python train.py --n_head=6 --d_mlp=1536 --activation="swiglu" --norm="rmsnorm" --norm_place="out" --rope_base=10000.0 --qk_norm=true --attn_scale=0.125 --init_std_up=0.0344 --optimizer="soap_variant" --lr_head=0.00555 --schedule="wsd" --decay_shape="sqrt" --doc_mask=true --steps=4297
Each number is 128 + 24 x the weight over its row's rms, rounded and kept within 0 to 255. Layers, rows and columns count from 0. The size above them is the row's rms in percent of the matrix's.

# layer 5 MLP down (transposed), 1536x384, rms 0.116, rows 1327-1338, columns 192-383
size [100  99 100 101  94 102 103 102  94 107  96  94]
[[182 136 143 121 112 146 117 117 112  93 160 139 132 162 136 109 111 127 123 137 149 132 169 113 114 154 140 147 162 128 146 105 123 157 112 118 190 138 100 117 128 135 129 131 178 150 137  89 101 144 125 156 171 151 127 110  92 119  95 148 151 116 113 132 131 135 119 100 122 120 124 128 119 124 133 126 100 145 130 115 138 155 103 116 116 126 132 153 154 121 161 179 107 127 157 145  95 160 101 151 156 149 124 194 127  67 145 163  81 160  92 109 180 112 188 134 140 154 140 161 147 133 115 135 144 131 142 146 127 147 134 156 130 139  97 160 126  98 146 150 122 162 157 155  97 110 126 136 181 144 110 100 123 104 146 144 108 129 154 138 166 147 116 106 123 160  96  97 119 139 106 107  98 130 138 129 119 138 151 164 120 111 104 161 137 155 139 169  58 157 147 110]
 [103 146 137 147 133 100 104 114  93 108 129 107 111 120 120 102 170 107 130  82 149 129 115  92 138 135  95 145 129 123 153 133 120 131 131 147 116 113 129 127 172 156 141 143 144 107 160  91 118 144 122 147  74 135 115 118 117  60 141 128 148 118  91 138 181 140 168 146 105 127 151 132 122 142 108 118 126 115 124 148 138 126 130 135 101 111 107 115 124  91  80 180 139  81 151 140 130 133 165 132 112 143 123 138 155 115  67 136  98 108 146  99 103 139 148 198 110 120 149 148  90  83 139 137 131 122 121 120 138 130 157  84  80 160 119 146 130 129 133 111 128 143  95 147 164 130 132 171  92 143 148 128 160  95 161 107 193  81 136 147 138 111 134 122  64  80 134 122 121 119 115 122 154  94  94 102 177 170 126 123 112 147 104 135 134 100 114 152 112 163 121 106]
 [125 141 100  99 113 134 151 161 125 142 141 148 121  80 139 146 174 139 125 122 144 161 171 140 158 177 118 131 135 134 110 164 144 155 132  98 146 121 120  95 147 127  87 147 124 147 152 121 117 102 108 139 129 108 153 157 101 121 140 131  75 113 133 102 127 152 111 132 102 101 117 112 150 114 104 132 102 149 156 131 157  86 166 152 124 102 140 143 101 128 149 154 164 137 131 117 139 138 164 172  68 130 114  68 130 150 101 110 111 116 121  89 125 134 140 174 164 115 139  93 122 107 154 135 112 133 130 149 113 121 135 198 151 128 142 150 138 125 159 133  98  90 118 134  98 118 127 152 133  89 130  93 141  49 116 134  95 132 135  73 121 128 154 142 112 101 109  60 133 142 166 102 150  90 131 144 175 164 101  97 120 173 101 159  86  82  99  91 125  96 113 100]
 [143 138 100  61 132 146 113 129 124  74 122 129  84 114  99 128 114 101 129  84 134 115 103 171 151 159  77 104 156 106 118 132 141 140 117 110 134 177 181 137 131 124 109 107 114 146 168 120 123  83 151 110 107 111 123 102 146 122 175 137 125  79  92 129 113 106 124 155 110 135 105 140 159 121 122 108 131 142 136 142 141 150 144 140 160 105 139 101 100 112 116  93 115 129  98 112  74 148 126 186  87 151 143 173 181 170 123 147 128 113  90 132 116 137  81 150 123 162 189 117 147 152 143 153  88  84 106 123 146 141 130 143 141 109 119 124 108 161 114 142 108 141 168 150 123 143  96 186 112 131 126 157 134 136 118 179 113 103  99 128 135 116 169 118 131 121 115  76 160 147 129 109 149 107 145  87 134 107 133 152 133 152  86 179 113 159 138 124 144 121 143 113]
 [118  95 105 129  90 103 120 132 166 116 126 137 114 139 145 137  60 118 156 146 120 138 118 145 105 146 147 108 155 107 108 158 147 134 108 106  92  77 128 151 109 148 103 154 118  91 127 119 102 121 130 149 153 125 136 100 119 123 172 132 166 101 141 136 174 158 125 138 151 135 119 141 131 101  77 159 131 118 130 176 161 120 150 180 178 101 148 149 160  71 129 151 136 130  89 144 132 145 103 150 130  98 128 112 141 138 144 135 126 205 157 166 138 148 119  72 165 113 168 157 122 123 111 138 171 113 152 151 163 117 145 122 114 156  88 114 121 102 126 164 147 137 138 139 144 129  87 134 110  71 136 146 129 143 136 148  96 143 112 126 145 106  96 102 169 111 122 109 145 121  91 116 130  85  96 114 142 116 108 130 112  95 124  78 110 120 156  82 166 131 167 145]
 [131 138 153 111 118 164 169 124 125 106 141 129 156 166 111  67 118 114 109 129 171 145 107 117 157 146 123 171 137 128  99  91 146 146 153 124 102 137 128 118 159 104  90 101 125 150 110 162 153 139 185 135 133 107 168 162 126 171 128 178 151 134  94 107 179 149 119 144 110 151 127 170 153 134 131 111 141 100 115  97 135 124 164 135 111  97 120 118 138 126  97 143 164 121 147 168 139 158 140 158 136 100 105 124 119 124 111 118 133 171 110 148 130 143 108 134 134 119 125 139 128 130 111 102  90 127 123 155 166 108 126 204 140 146 168 152 131  98 117 127 137 135 122 112 126 122 172 128 115 138 128 145  77 107 142 125 132 112 141 153 137 153 103 173 102 150  98  94 123  69 151 143 136 163 110 159 132 112 142 145 100 111 126 133 119 108 136 131 128  69 116 167]
 [142 144 152 124 134 121 153 132 170 139 157 148 124 105  95  83 144 100 132 160  96 131 117 183  96 116 118 121 135 137 145 151 126 115  90 147 159 135 133 125 103 131 159 144 156 146 129 130 104 134 111 114 140 124 117 148 137 125 187 134 114 167 158 163 148 140 163 167 154 131 122 120 121 122 132 104 114 166 132 120 107 154 102 174  96 104 163 127 160 131 129  79 156 145 103 130 145 157 111 153 150 115 174 130 152 126 125  80 111 114 135 144 140 148 125 113 114 122 113 101 103 136 127 125 104 100 137  72 131 118 139 211 148  74 138 109 127 129 142 119 105 116 137 162 114 118 126 134  92 132 130  71 101 137 131 170 111 122 103 154 146 154 127  79  85 147 148 112 138 168 142 124 148 128 122 131 105 105 109 122 106 157  98  55 154 130 140 146  93 149 152 140]
 [ 95 104 137 206  93 153 177 146 128  94 125 110 135 134 103 120 100  96 178 122 107 150  41  96 103 137  96 112 119  88 156  95 129 156 129 164  95 123 128 145 114  64 119  96 131 169 137 161  91 107 121 143 136  93 122 107 113 169 152 116 135  87  98 123  99 148 100 128 125 106 143 132 132  98 110 122 140 109 136 112 111 100 145 171 158 165 154 128 102 117 104 116 160 141 127 155 137 143 153 121 111 108 157 109 122 110 139 126 169 103 116 133  87  75 153 152 148 173 146 124 136 136 134 135 192 123 154 117 124 125 160 111 158 116 135 139 114 124 111 172 141 149 107 140 131 128 159 116 141  87 111 100 159 140 179  71 166 121 127 126 148 139 141 129 122 136 119 107 160 139 138 138 135 125 108  98 134 141 126 177 111 101 110  96 139 141 132 110 126 106 108 123]
 [104 151 106  86 145  98 100 142 151 128 129 127 140 116 176 127 126 114 140 118  94 128 140 144 142 117 142  79 104 130 126 170 176 120 152 170 148 157 139 153 132 149  88 139 159  72 148 193 123 135 142 150 161 132  98 131 128 124 120 138 119 109 133 146 107 124 119 137 113  81 154  93  90 119 144 108 152 149 143 117 114 162 122 118 136 101 116 141 162  92 169 122 109 114 145 100 118 113 155 130 107 146 144 160 135  80 150  92 121 105 135 133 170 130 113 118 118 135 146 116  87 159 139 147 107 140 139 113 106 130 107  36 152 136  90 186 127 119 113 126 133 121 127 156 116 116  99 124 132 120 114  92 113 105 110 138 150 116 119  96 112 114 115 118 121 127  59 125  80 124 111  97  79 151  92 148  69 140 121 113 119 136 122 128 133 141 116 108 151 116 128 165]
 [150 114  90 155 112 143 159 135 133 132 122 137 155 111 133  90 124 111 141 176 205 100 124 110  87 170 151  66 149 132 125 150 135 128 149 111 138 100 117 113 113 122 120 121 106 107 125 129 145 156 104 151 142  97 163 141 148 138 121  90  89 131 129 129 141 137 148 150 122 157 177 129 128 157  89  69 159  97 124 158 125 166 121  86 114 113 139 119 130  80 157  98 159 131 141 167  86 122 123 117 132 139 133 140 109 136 129 123 167 120 173 142 136 162 101 138 136 143 131 156 150 116 125 151 116 131 138 130 143 119 126 179  88 122 128  96 130 100  88 162 142  66 140 136 106 162 106 115 161 124 124 159 119 145 140 126 133 159 125 130 125 114 119 133 123 119 125 137 153 178 144 106 119 111 111 131 120 137 144 146 122 118 117 112 173 142 173 131 131 107 137 142]
 [118 155  70 113 131 141 141 130  72 105 117 122 143 120 138 105 133 126 134 115 129 127 113 130 130 145 118 135 111 135 126 127  96 122 121 125 128 101 135 143 114 108 125 125 101 138 135 102 121  99 165 125 133 149 133 184 120 130 143  97 126 114 135 142 128 192  81 141 108 123  97 103 147  75 155 170 133 130 101 101 130 146 141  70  97 155 154 145 124  96 159 122 117 174 162 118 131 118 177 147 117 131  78 155 115 120 174 128 128 117 148 141  98  88 128  81 115 150 127 145 151 119  95 129 137  97 123 118  84 165 121  36 124 127 137 140 132 120 190 138 169 118 125 163 175 101 134 154 122 118 111 146 131  91  97 100 133  92 157 140 156 110 156  89 178 107 141 152 129  99 147 149 109 153 114  71 149 168 124 171 168 123  74 118 166 135 111 112 150 146  66 137]
 [128  84 112 133 162 127 165 124 137 184 144 122 152 108  97 103 119 132 151 131 130 102 140 101 102 135 143 129 147 148 142 140 123 161 122 144 111 108 129  87 115 132 136 151 157 113 119 153 114 123 130 115 148 156 147 117 126 113 155 133 126 146 136  97 136 144 156 101 114 144 150 112 134  90 125 120 144 190 140 135 112 147 102 130 124 158 125 138 141 119 107 111  85 115 135 176 104 154 129 126 125  92  87 175 103 113 121 118 112  84 148  96 118 176 147 109 140 124 123 141  92 126 131 178 140 167  89 153 122 118 127 118 142 139 127 106 117 116 127  85 136  98 118 152 149 110 148 134 128 157 190 156 151 138 112 135  92 143  89 146 158 114 155 105 162 142 162  94 124  97 145 126  94 123 130 139 145 129 122 132 148 132 133 143 154 113 142 145 151  98  81  91]]
# layer 5 MLP gate, 1536x384, rms 0.117, rows 1328-1339, columns 192-383
size [103 108  98  98 100 105  96 101 105  94  97 101]
[[110 160 126 137 124 180  57 134 112 113 108  82 171 102 105 120 136 138 199 131 155 118  97  96 113 112  82 135 156 155 131 136 181 191 110 133 142 127 120 117 156 135 168 109 141 128 143  95 114 126 134 158 117 119  85  91 121 141 193 113 145 125  96 137 106 141 146 133 111 137 125 149 170 145 179 158 130 149  94 142 142 129 131  98 145 135 124 111 121 161 131 110 116 118 171 136 174  96 154 119 110  96 110 133 161 129 129  65 130 103 103 105 123 107 158 187  94 103 151 147 120 136 148 143 122 125 138 135 136 136  97 113 129 168 144 109  98 170 100 127 110 134 143 152 146 113 163 164 168 103 136 175 110 158 131 112 137 110 161  93  87 168 136  98  89 118 123 161  97 132 136 136 114 138 137 148 156 117 172 110 139 115 125  79 132 157  94 101 128 111 101 118]
 [128 142  85 123 139 145 134 138 141 151 174  94  97 166 129 127 174 139 128 147 103 175 124 113 134 117 134 164 130 172 126 134 103 132 117 184 149 131 120 109 137 167 112 146 112 115 134 116 121 165 132 129 112 137 124  97 164 109 127 104 127 138 110 123 148 147 149  81 138 134 129 122 122 115 129  97  89 141 137 130 114 116  89 110 160 139 152 147 115 110 134 135 109  79 168  94 118 106 117 119 117 144 125 137 130  95 116 140 120 130 121  62 115  94 120 138 110 108 142 141 136 164 159 112 122  93 118 107 128 110 181 104 114  65 106 146  82 158 131 112 125 135 114 102 124 147 116 171 165 103 146 151 139 171 119 129 108 169 134 106 114 117 144 150 122 147 140  97 136 183 128 141  86 185 124 155 122 111 138 120 129 113 106 108  98 101  98 120 118 171 133 123]
 [167 153 121 145 136 136 120 143 148 130 154 140 185 115 127 134 102 106 103 151  92  96 145 106 115 153 138 102 156 101  97 161 153 118 201 160 125 150 144 165 117 169  92 122 145 135  96 137 161 111 142 109 106 163 160 125 150 147 135 175  95 121  94 115 119 108 120 102 126 103 149 153 115 112 115 150 109  87  89 129 140 131 107 143  35 104 100 134 113 115 148 144 131 149  95 133 136 138  90 118 144 122 159  89 152 157 133  92 113 137 118 133 119 139 148 137 104 144 126 128 106 129 113 130  81  85 132 124  89  99 121 112 119 126  86 146 131 158  92 111 112 127 193 150  95 179 122 123 131 179 136 127 164 136 126 133 109 156 143 169 114 123 136 151  85 171 133 115 132 103 137 101 150 159 137 121 131 111 134 135 124 127 115 130 126 123  87 110 124 160  94 123]
 [135 122  98 125 106 155 142 135 120 129 127 178 102 139 147 150 104  56 122 101  95  83 171  87 144 159 102 119 130 163 122 108 174 129 141  99 125 123 141 128 147 132  96  79  97 157 152 122 143  98  71 121 118 162 115 172 145 181 104 130 150 125 120 135 131 107 134 119 102 166 103 179 131 157 115 133 121 143 140 143 133 129 103 121 122 127 132 140 146 154 113 171  83 143  93 138 125 134 116 117 172 160 133 132 154 158 100 147 127 142 136 114 142 127 183 181 132 108 141 117 145 150 141 122 142 113 117 120 132 112 143  86 135 148 159 183  84  99 108 167 144 116 114 123 129  79 145 125 135 123  86 113 159 116  99 168 104 128 113 127 114 121 103 131 134 126 132  85 119 122 148 135 119 168 129 126 153 129 112 150 176  87 103 127 113 125 122 155 155 120 115 172]
 [150  98 162 132  97  96 129 155 126 150 118 138 138 139 155 114 138 128 108  93 112 149 137 143 111  96 129 112 130 105 132 156 119 135 117  63 126 136 109 143 108 131 176 169 139 147 126 150  94 183 105 148 120 133 152  62 137 123 120 117 158 136 139 122 182 142 116 128 146 115 157 144  93 141 107 151 145 128 130 121 102 165 146 134  76 156 112 110 143 142 156 130 170 119 119 173 147 131 135 131 110 129 131 125 133 130 158  55 130  88 111 105 122 111 110 150 154 137 154 111 118 148 144 133 136 163 153 129 158 113 152 114 116 125 121 128 133 123 130 123 165 131 158 136 123 131 103 107 149 138 171 183 155 193 174  92 138 153 122 102 118 123 145 138 135 133 154 135 106  98 127 146 117 112 122 135 118 168 131 151  82 119 113 127 183 103 167 106 136  89 197  99]
 [102 131 153 131 109 115 135 162 119 140 144 128 189 109 113 153 110 130 127  92 176 144 139 131 141 129 152  79  93 144  86 134  86 154 190  92 147 118 115 141 142  92 111 170 120 131 136 117 180  96 167 113 118 125 104 131 147 114 177  86 120 140  85 102 128 138 141 107 156  83 156 133 154  91 141 131 121  87 110 133 108 135 110 168 142 127 136 155 139  92 122 114  92 101  85 132 113 126 129 109  75 144 130 161 133 144 116 123 143 132  81 124 130 143 157  77  96 103 137 113 101 153 158  95  87 129 176 120 119  98 119 135 137 101 116 104 124 108 125 134 132 117 114 153 149 126 146 110 159 128 108 117 177 104 133 122 114 149 149 108 160 134 136 100  90 125 138 142 117 157 125 128 127 150 148 110 143 146 148 126  76 141  81 169 147 133 137 128 120 152 133 181]
 [ 98 131 106 149 146 154 140 139 132 114 105 121 132  96 144 112  95 110 120 123 123  95 127 172 120 150 120 101 141  86 158 117 141 114 145 140 142 172 125 179 114 158 113 151 101 137 118 173  97 146 134 124 137 130 140 105 152 158 114 111 137 139 127 147 150 101 112 137 110 155  94 134 156 127 154 140 100 165  93 140 156 158 123 144 158 157 109 151 122  71 148 126 136 131 114 103 108 136  92  89 128 124 162 125 132 111 119 110 146 138 161 149 120 123 112 101 181 136 125 128 127 140 109 133 114  95 153 102 129 134  75 115 113 114 178 124 132 122 104 140 157 119 130 181 102  88 148 147 125  64 145 125 121 143 109  95 136 160 175 146 141  87 143 125 129  95 125 150 126 116 147 158 147 147 125 105 126  95 110 173 126 108 110 133  92 158 132 116 115 140  97 106]
 [146 159 131 151 165 135 132 105  83 150  95 106 157 118  79 117 135 134  97 128 150 110 139 142 119 138 135 155 136 135 136 136 140 110 131 120 115 120 121 122 133 165 113 141 109 151 107 119 115 124 149 130 145 114 170 142 115 149 174 127 190 156 124 131 132 170 182 139  84 142 122 127 118 162  93 137  99 127 165 130 165 127 146 139 110 134  81 102 154  79 149 111 114 130 128 159 126 154 136 105 152 145 165  86 157 133 131 129 111 135 165 117  81 104  81  99 110 120 133 135  82 151 136 145 115 100 117 127 128 110  61  97 111  86 125 113 152 130 149 135 173 132 119 133 125  80 130 157 165 115 113 166 142 100 131 172 133 148  98 129 112  95 130 152 111 126 108 147 112 129 115  86 101 187 140 139 141  66 109 142 139 136 102 133 149 112 137 123 145 151 102 134]
 [115  95 104 144 142 127 134 137 127  96 137 156  73 155 118 135 124 155 132 126 124 114 101 103 104 159 121 133 133 188 127  68 135 134 149 149 113  81 149 142 161 101 125 104  75 138 156 129 111  95 104 158 166 137 102 125 136  65  75 104 149 153 143 141 148 135 126 132  95 122 121  96 141 140 108 114 169 143  93 148 136 129 149 127 126 125 145 126 156 112 148 110 110 137 146 126 113 122 111 141 143 108  86 121 172  93 151 155 138  98 122 115 103 138  83 171  84 142 152 145 127 127 163 135  69 145 168 123 159 170 102 117 134  93 100 153 117 118 111 167 105 138 147 143 136  94  99 172 137 102 124 131 145  93 125 122 117  86 141 154 125 163 119 147 104 144 156 126 117 135 137 142  90 112  95 110 102 130 132 148 141 130  87 116 117 157 133 148 143 131  84 145]
 [136 155 135 151 136 127 105 149 130 117 114 162 117 147 155 102 140 145 122 113 119 120  68 150 139 122 120 153 114 139 145 173 123 119 150 138  74 145  97 156 169 149  81 168 126 105 157 186 105 134  66 112 157 116 127 117 123 138 122 123 178 139 121 141 139 109 122 165 126 144 148 147 118 127 158 134 141 115  95 125 114 123 141 161 148 101 113 122 124 117 171 165 118 128 121 131 173 126 109 152 143 132 154 116 121 173  78 167 147 122 148  94 110 181 128 136 162 141 133 117 100 130 136 145 114 113 109 102 112  72 144  87 139 149 126  88 147 107 129 116 120 115 140 116 131 111 147 136  94 129 173 134 109 152 137 133 119 131 111 199 112  79 124  95 106 110 119  75 142 177 134 148 149 131 132 159 118 129 108 110  92 116 169 128 157 102 101 130 141 101 161 103]
 [138 164 155 140 130 133 123 118 107 137 113 112 138  92 147 160 149 124 143 132  96 151 148 112 121 180  98 119 112 167 162 162 158 105 153 110  96 129 145 117 140 130 111 147 156 131 127 133 107 134 126 117 108  96 105 164 153 121 141 132 121 119 119 105 160 156  78 179 135  86 128 142 115 117 101 128 137  89 168 103 143 153 124 176  73 194 145 147  92 104 143 155  88 157 122 153 105 160 121 116 123 134 126 125 142 117 111 141 146 100 114 178 128 112 106 104  97 125 151  99 114 176 174 134 154 133 144 140  97 102 111 125 121 167 100 113 103 105 156 122 185 112 182 190 134 153 145 124 113 203 133 113 151 138 121 112 149 131 131  67 133  95 114 134 144 114 123  87 111 142  75 120 109 112 138 129 145 158  93 146 113 150 151 128 124 113 105 121 165 149  66 116]
 [ 96  76 145 106  94 112 131 163 108 105 123 124 154  85 116 137 140 114 149 151 130 127 151 137  93 127 132 140 122 132 109 163 130 147 134 122 107  87 113 122 170  85 124  94 146 129 149 139 130 122 127 167 132 109 149 145 125 149 115 142 142  95 136  90 125 121 110 148 122 114 119  93 158  73 104 112 170 102 128 118 120 116  98 155 108 136 105 162 102 124 157 147 155 148  96 137  82 186 123 140 114 162 153  82 155  78 129 108 138  98 145  91 157 130 118 139  82 116 124 116 162 136 123 144  99 114 114 147 104 149 132 146 138  73 166 137  87 103 133 167 134 116 110 174 102 100  78 119 163 165 150 137 124  97 164 135 113 148 171 146 113 167 116 135 144 157 156 121 149 161 142 150 122 156 132 140 166 146 130 106  95 186 164 141 122 167 151 151 104 127 127 138]]
# layer 5 MLP up, 1536x384, rms 0.123, rows 1328-1339, columns 192-383
size [ 98 103 102  92 100 103 100  99 110  95  98 100]
[[129 117  90 167 126 122 161 170 193 143 145 153 154 129 134 148 165 106 113 123 179 140 104 134 130 131 141 113 122 117 143 116 152 154 155 143 131 140 112 105 105  98 123 105 123 137 130  88 142 116 120 140 106 147 131 145 148 168 104 150 117 141 140 122 120  70  95 151  82 171  72 147 121 119 146 156 140 150 140 149  86 149 120 146 100 116 112 125  93 104 134 144 126 146 142 143 142  95  97  95 115  95 109 108 166 144 131 179 141 140 135 126 126 142 133 146 148 149 105 100 126 171 138 157 122 136 117 102 149 100 130 104 148 156 109  44 119  63 118 114 116  94 134 116 105 144 100 141 130 110 129 135 127 144 129 126  81 158  81 131 133 114  79 126  98 154 141 121 168 167 117 103 100 124 138 134  70 106 104 129 126 140 125 124 184 144 134 112 155 140  94 131]
 [144 117 111 149 153 127 127 115 143 132 141 131 140 112 148 118 139 122 118 169 103 132 130 134  79 134 136 135  70 118 117 105 107 130 129 159 118 155 179 158 105 136 140  84 153 121 122 124 124 108 138 147 129 150  95 104 164 194 140 106 174 100 128 146 138 146  73 125 122 169 138 137 128 140 159 159 119 112 103 114  99 149 126 135 129 141 114 148 114 128 129 100 100 141 132 125 124 141 114 146  90  97 159 149 112 130 105 199 135 158  96  98 131 146 114 116 197 186 146 124 127 141  99 194 133 117 110 134  98 135 118 103 156 190  90 108 162 119 173 136 133 186 122 130 169 111 122  87 138 114 116  99 171 117 138 129 136 143 112 144 144 107 120 128 129 145 108 154 110 111 108 141 125 144 125 126 114 169 126 158  84 138  99 110 158 131 134  97 118 153 167 103]
 [125 140 104 168 152 138 103 111 144 119 133 149  99  93 111 104 135 107 108 111 103 120 155 130 142 101 143 134 171 131 115 125 135  93 133 161 104 169 150 155 101 164  96 125 136 147 131  77 160 135 126  99 144 129 176  95 152 179  72 113 107 154  74 169 120 120  72 125  84 122 180 130  97 153 115 141 127  54 115 122 134 113 152 135 104 109  98 151 117 105 160 149 127 151 112 105 114 156 116 147 125 143 139  97 132 147 150 155 155 112 107 125 158  94  90 136  85 103 165 108  57 110 101  83  87  85 155 120 104 121 127 139 119 151 138 115 120 130 117 112  98 115 146 146 158 173 146 129 132 123 123 145 115 129 161 172  99 119 137 159 148 154 158 142 109 136  93 126 109 113 133 128  96 164 118 136 134  89  92 189 130 113 128 144 107  95 119 132 127  83 136 125]
 [126 154 158 168 144 146 124 124 100 108 125 108 139 109 102 127 130 144  94 144 169 140 118  75 146 127 117 146  79 144 142 106 139 104 146  91 130 149 164 120 138 125 149 110 109 169 144 121 166  95 162 153 115 105 159 149 121  99 103 106 114 118 124 149  89 110 139 144 137 138 120 111 103 121 138  98 162 159  87  91 161 165  97 114 105 106 159 128 133 139 132 112 112 145 153 103  92 132  93  90 105 142 131 142 164 132 106 114 133  96 101 103 152 133 136 179  97 163  95 174 100 122 146 110 139 127 134  68 132 130 112 128 130 102 136 146 142 166 124 139 145  97 118 163 136 104 125 114 157 129  89 119 146 126 135 160  89 156 134 121 140 143 153 138 156 117 105 139 129 108 166 140  96 139 133 132 148 149 169 113 126 136 104 141 135 135 136 106 102 137 104 146]
 [163 128 150 101 134 158 125  93 128 135 124 126 116 118 137 138 125 130 137 114 112 140 127 130 109 102 162 131 133 124 117 112  84 181 113 102 134 149 128 104 122 165 172 142 110 164 149 184 120 108  95 136 128 160 116 116 130 130 113  81 143 184 119 128 143 155 151 132 122 108 108 164  77 104 150  75 121 104 145 125 106 108 139  92 144 149  81 121 135 198 141 141 121 102 128 152 162  93  96 106 156 144  94 131 103 132 154 143 143 133 120 143 118  72 135 137 125  94 124 103 108 175  78 104 180 103 119 127 117 123 136 160 126 121 105 143 153 119 158 113 105 113 163 131 109  90 132 100 130 139 122 127 142 154 153  99 123 128 113  94  87 118 154 134 133  95 118 174  83 126 128 143 166 153 133 136 117 144 153 158 138 101 160 168  83 109 141 104 119 129 138 106]
 [ 82 108  90 130 106  81  96 137 135 108 122 112 139 143 110 162 109 107 147  98 179 135 135 116 141 140 135 104  94 126  81 136  70 102 176 124 184 156 156 131 124 106 101 128 109 153 129 119 144 143 157 143 130 137 125 124 150 105 166 118 150 109 109  79 151 112 103 143 163  93 166 120 113  84 165 128 151 100 110 134 142 136 167 130 154 170 125 168 142 104  84 141 120 119 110 133  86 166 118 115 137 137 110 102  83 154 120 119 132 111 105 128 133  99  86 104 114  92 125 136 103 157 127 108 101 113 170 129 154 132 103 129 116 122 135 120 119 101 127 136 136  99 118 111 138 141 167 126 116 113 123  97 139 132 148 103 147 115 129  99 158  98 122  79 118 116 143 144 152 132 140 129 159 155 136 119 140 163 136 107  86 162 103 169 128  97 149  72 142  78 119 148]
 [138 109 134 103 131 110 109 102 138  97 181  83 115 125 107 113 116 130 106 102  97 145 154 145 141 132 116 133  88 144  95  90  82 115 147  94 164 114 126 155 133 154 109 103 149 124 105 127 135 137 121 159 123 104 133 176 110 100 131 111 118 163  89 107 115  97 102 141 143 134 140 167 126 161 124 107  76 107 131 106 129 111 110 168 100 105 148  97 141 115 160 127 108 110  57 117 169 138 103 150 142 148 140 198 122 154 123 127  93 142 140 121 139 108  95 112 129 102 128 117 150 168 114 124 119 109 115 166 115 145 111 126  55 135  97 132 124 142 106 149  60 109 109 109 126 128 106 146 120 132 145 127 105 109 112 139  82 138 109 125 144 113 125 124 116 149 120 108 105 120 106 113 112 154 142 127 193 116 141 123 103 180 185 147 114 166 131 142 168 104 103 149]
 [123  78 115 129 154 145 117 106 142 133 157 180 171 185 137 119 115  77 171 134 118 146  98  98 114 124 123 149 146 109 124  94 112  81 114 118  89 133  88 132 127 142 139 128  92 144 147 127 166 163 143 112 151 176 133 120 135 106 115 143 117 119 113 128 130 118  92 124 126  89 141 121 141 147 153 106 121 129  63 140 110 125 134 161  99 137 155 134 143 132 163 109 101 130 104 120 128 123 169 127 143 101 131 147 103 120  84 122 146 137 117 151 149 123 160 137 109 162 111 127 126 105 113 134 139 116  85 162  98 122 194 119 144 160 161 146 128  98 100 171 161 131 145 125 144 142 129 154 105 118 117 140 152 139 140 119 115 118 117 150 121 115 127 136 159 129 121 139 146 109 151 124  98 120 138 157  95 153 129 115 161 124 123 189 133 136 157 122 164 161 118 118]
 [129  79 121 110 183 157  96 119 103  90 140 163  73 152 126 146 126 119 134 157 152  83 108 112 163 182 100 125 117 166  91 138 115 139 171 143 118  72 124 146 136  78 135 125 109 153 165  99 128  80 112 143 161 141 110 134 152 107 132 139 135 171 116 133 125 118 110 138  99 118 139 124  89 169 100 140 131 150  99 114 120 133 128 139 118 121 127  96 156 143 138 122 108 114 143 119 116 131 149 131 126 125 121 109 166 111 151 130 137 127 169 129  99 158 102 140 115 123 107 147 135 128 149 119 114 148 163 134 159 145 111 119 144  75 102 166 128 118  99 164 142 116 204 136 111 146 124 156 117 103 123 149 134 114  95 110 118 102 149 109 157 177 164 135 113 173 189 150 143 122 137 155 110 106  83 106  91 161 108 117 146 122 112  95 113 160 142 175 151  94 101 128]
 [133 110 176 169 119  98 126 146 114 139 163 157 127 130 123  91 145 154 130 156 110  80 117 110 188 116 110 127 104 143 119 137 118 134 138 142 143 134 117 131 138 125 107 109  93 121 120 163 129 138 126 159 133 117 132 100 130 123 138 159 167 152 121 134 121  66 171 136 128 138 125 122 111 104 122 115  92 133 123 109 174 108 113 128 132 180  74 141 170 135  81 157 109 136 110 133 180  97 140  93 139 154 103 150 109 115  88 139 139 118 149 117 164 122 137 144 113 131 109 151 113 147 171 122 159 113  88 125 118 135 147 128 121 131 128 101 139 131 112  97 121 125 138 124 112 146 135  89 139  99  98 130 108 128 162 154 171 135 114  88 125 150 124 119 138 160 131 116 151 134 122 117 174 118 105 142 105  95 119 104 118 120 139 153 124 116 122 156  82 151 165 121]
 [114 163 173  79  77 120 107 125 155 106 118  90 163 117 122 128 127 105 114 122 122 186 152 159 114 154 203 150  85 119 132 139 111 149 132 143 156 157 174 108 157 156 133 104 126 160 135 121 156 121 146 132 119 115 122 121  99 114  70 128  74 109  91 110 106 132 153 144 187  83  96 147 128 100 119 112 105 129 127 110 122 121 133 125 158 131 115 130 175 125 112 112 157 110 129 122 157 104 154 131 114 138 124 118 128 117 133 113 183 153 153 122 115  90 123 115 149 119 126 172 134 104 118  59 127 145 143 120 135 112 138 130  89 107  98 121 155 128 138 154 132 113 142 137 110 172 139 160  96 102  89  78  91 115 126 122 162 160 113 148  96 170 140 182 118 108 127 134 102 132 112 144 134 127 116 105 139 105 150  85 130 112 126 146  88 168 148 115  96 160 117 172]
 [ 83  82 121  93 118  89 142 111 147 159 107 134 176 126 156 138 169 125 134 147 125  87 104 112 177 146 124 104  88 116 106 123 147 168 128  68 139 127 152 134 131 171 168 158 105 119 146 136 140 135 137 110 154 129 108 104 152 170 142 167 117 101 176 107 147 153 155  70 152  58 104  95 113 141 155 123 144 111 131 102  97 114 123 139 134 146 142 108 146 109 120  83 122  98 140 118 133 175 148 124 124 120 121 156 110 120 125 111 170 105 132 130 158 157 163 144  90 147  99 128 179 147 152 104 128 160 134 146 115 115 136 131  95  80 150 120 109 165 155  95 132 121 149 108 131 147 153 137 144 124 148 107 156 103  94 141 118 138  97 142  97 114 131 120 134  79 141 116 140 144 143 110  84 149 145 131 137 127 143 142 161 129 110 143 169 155 155  84  90 112 117 138]]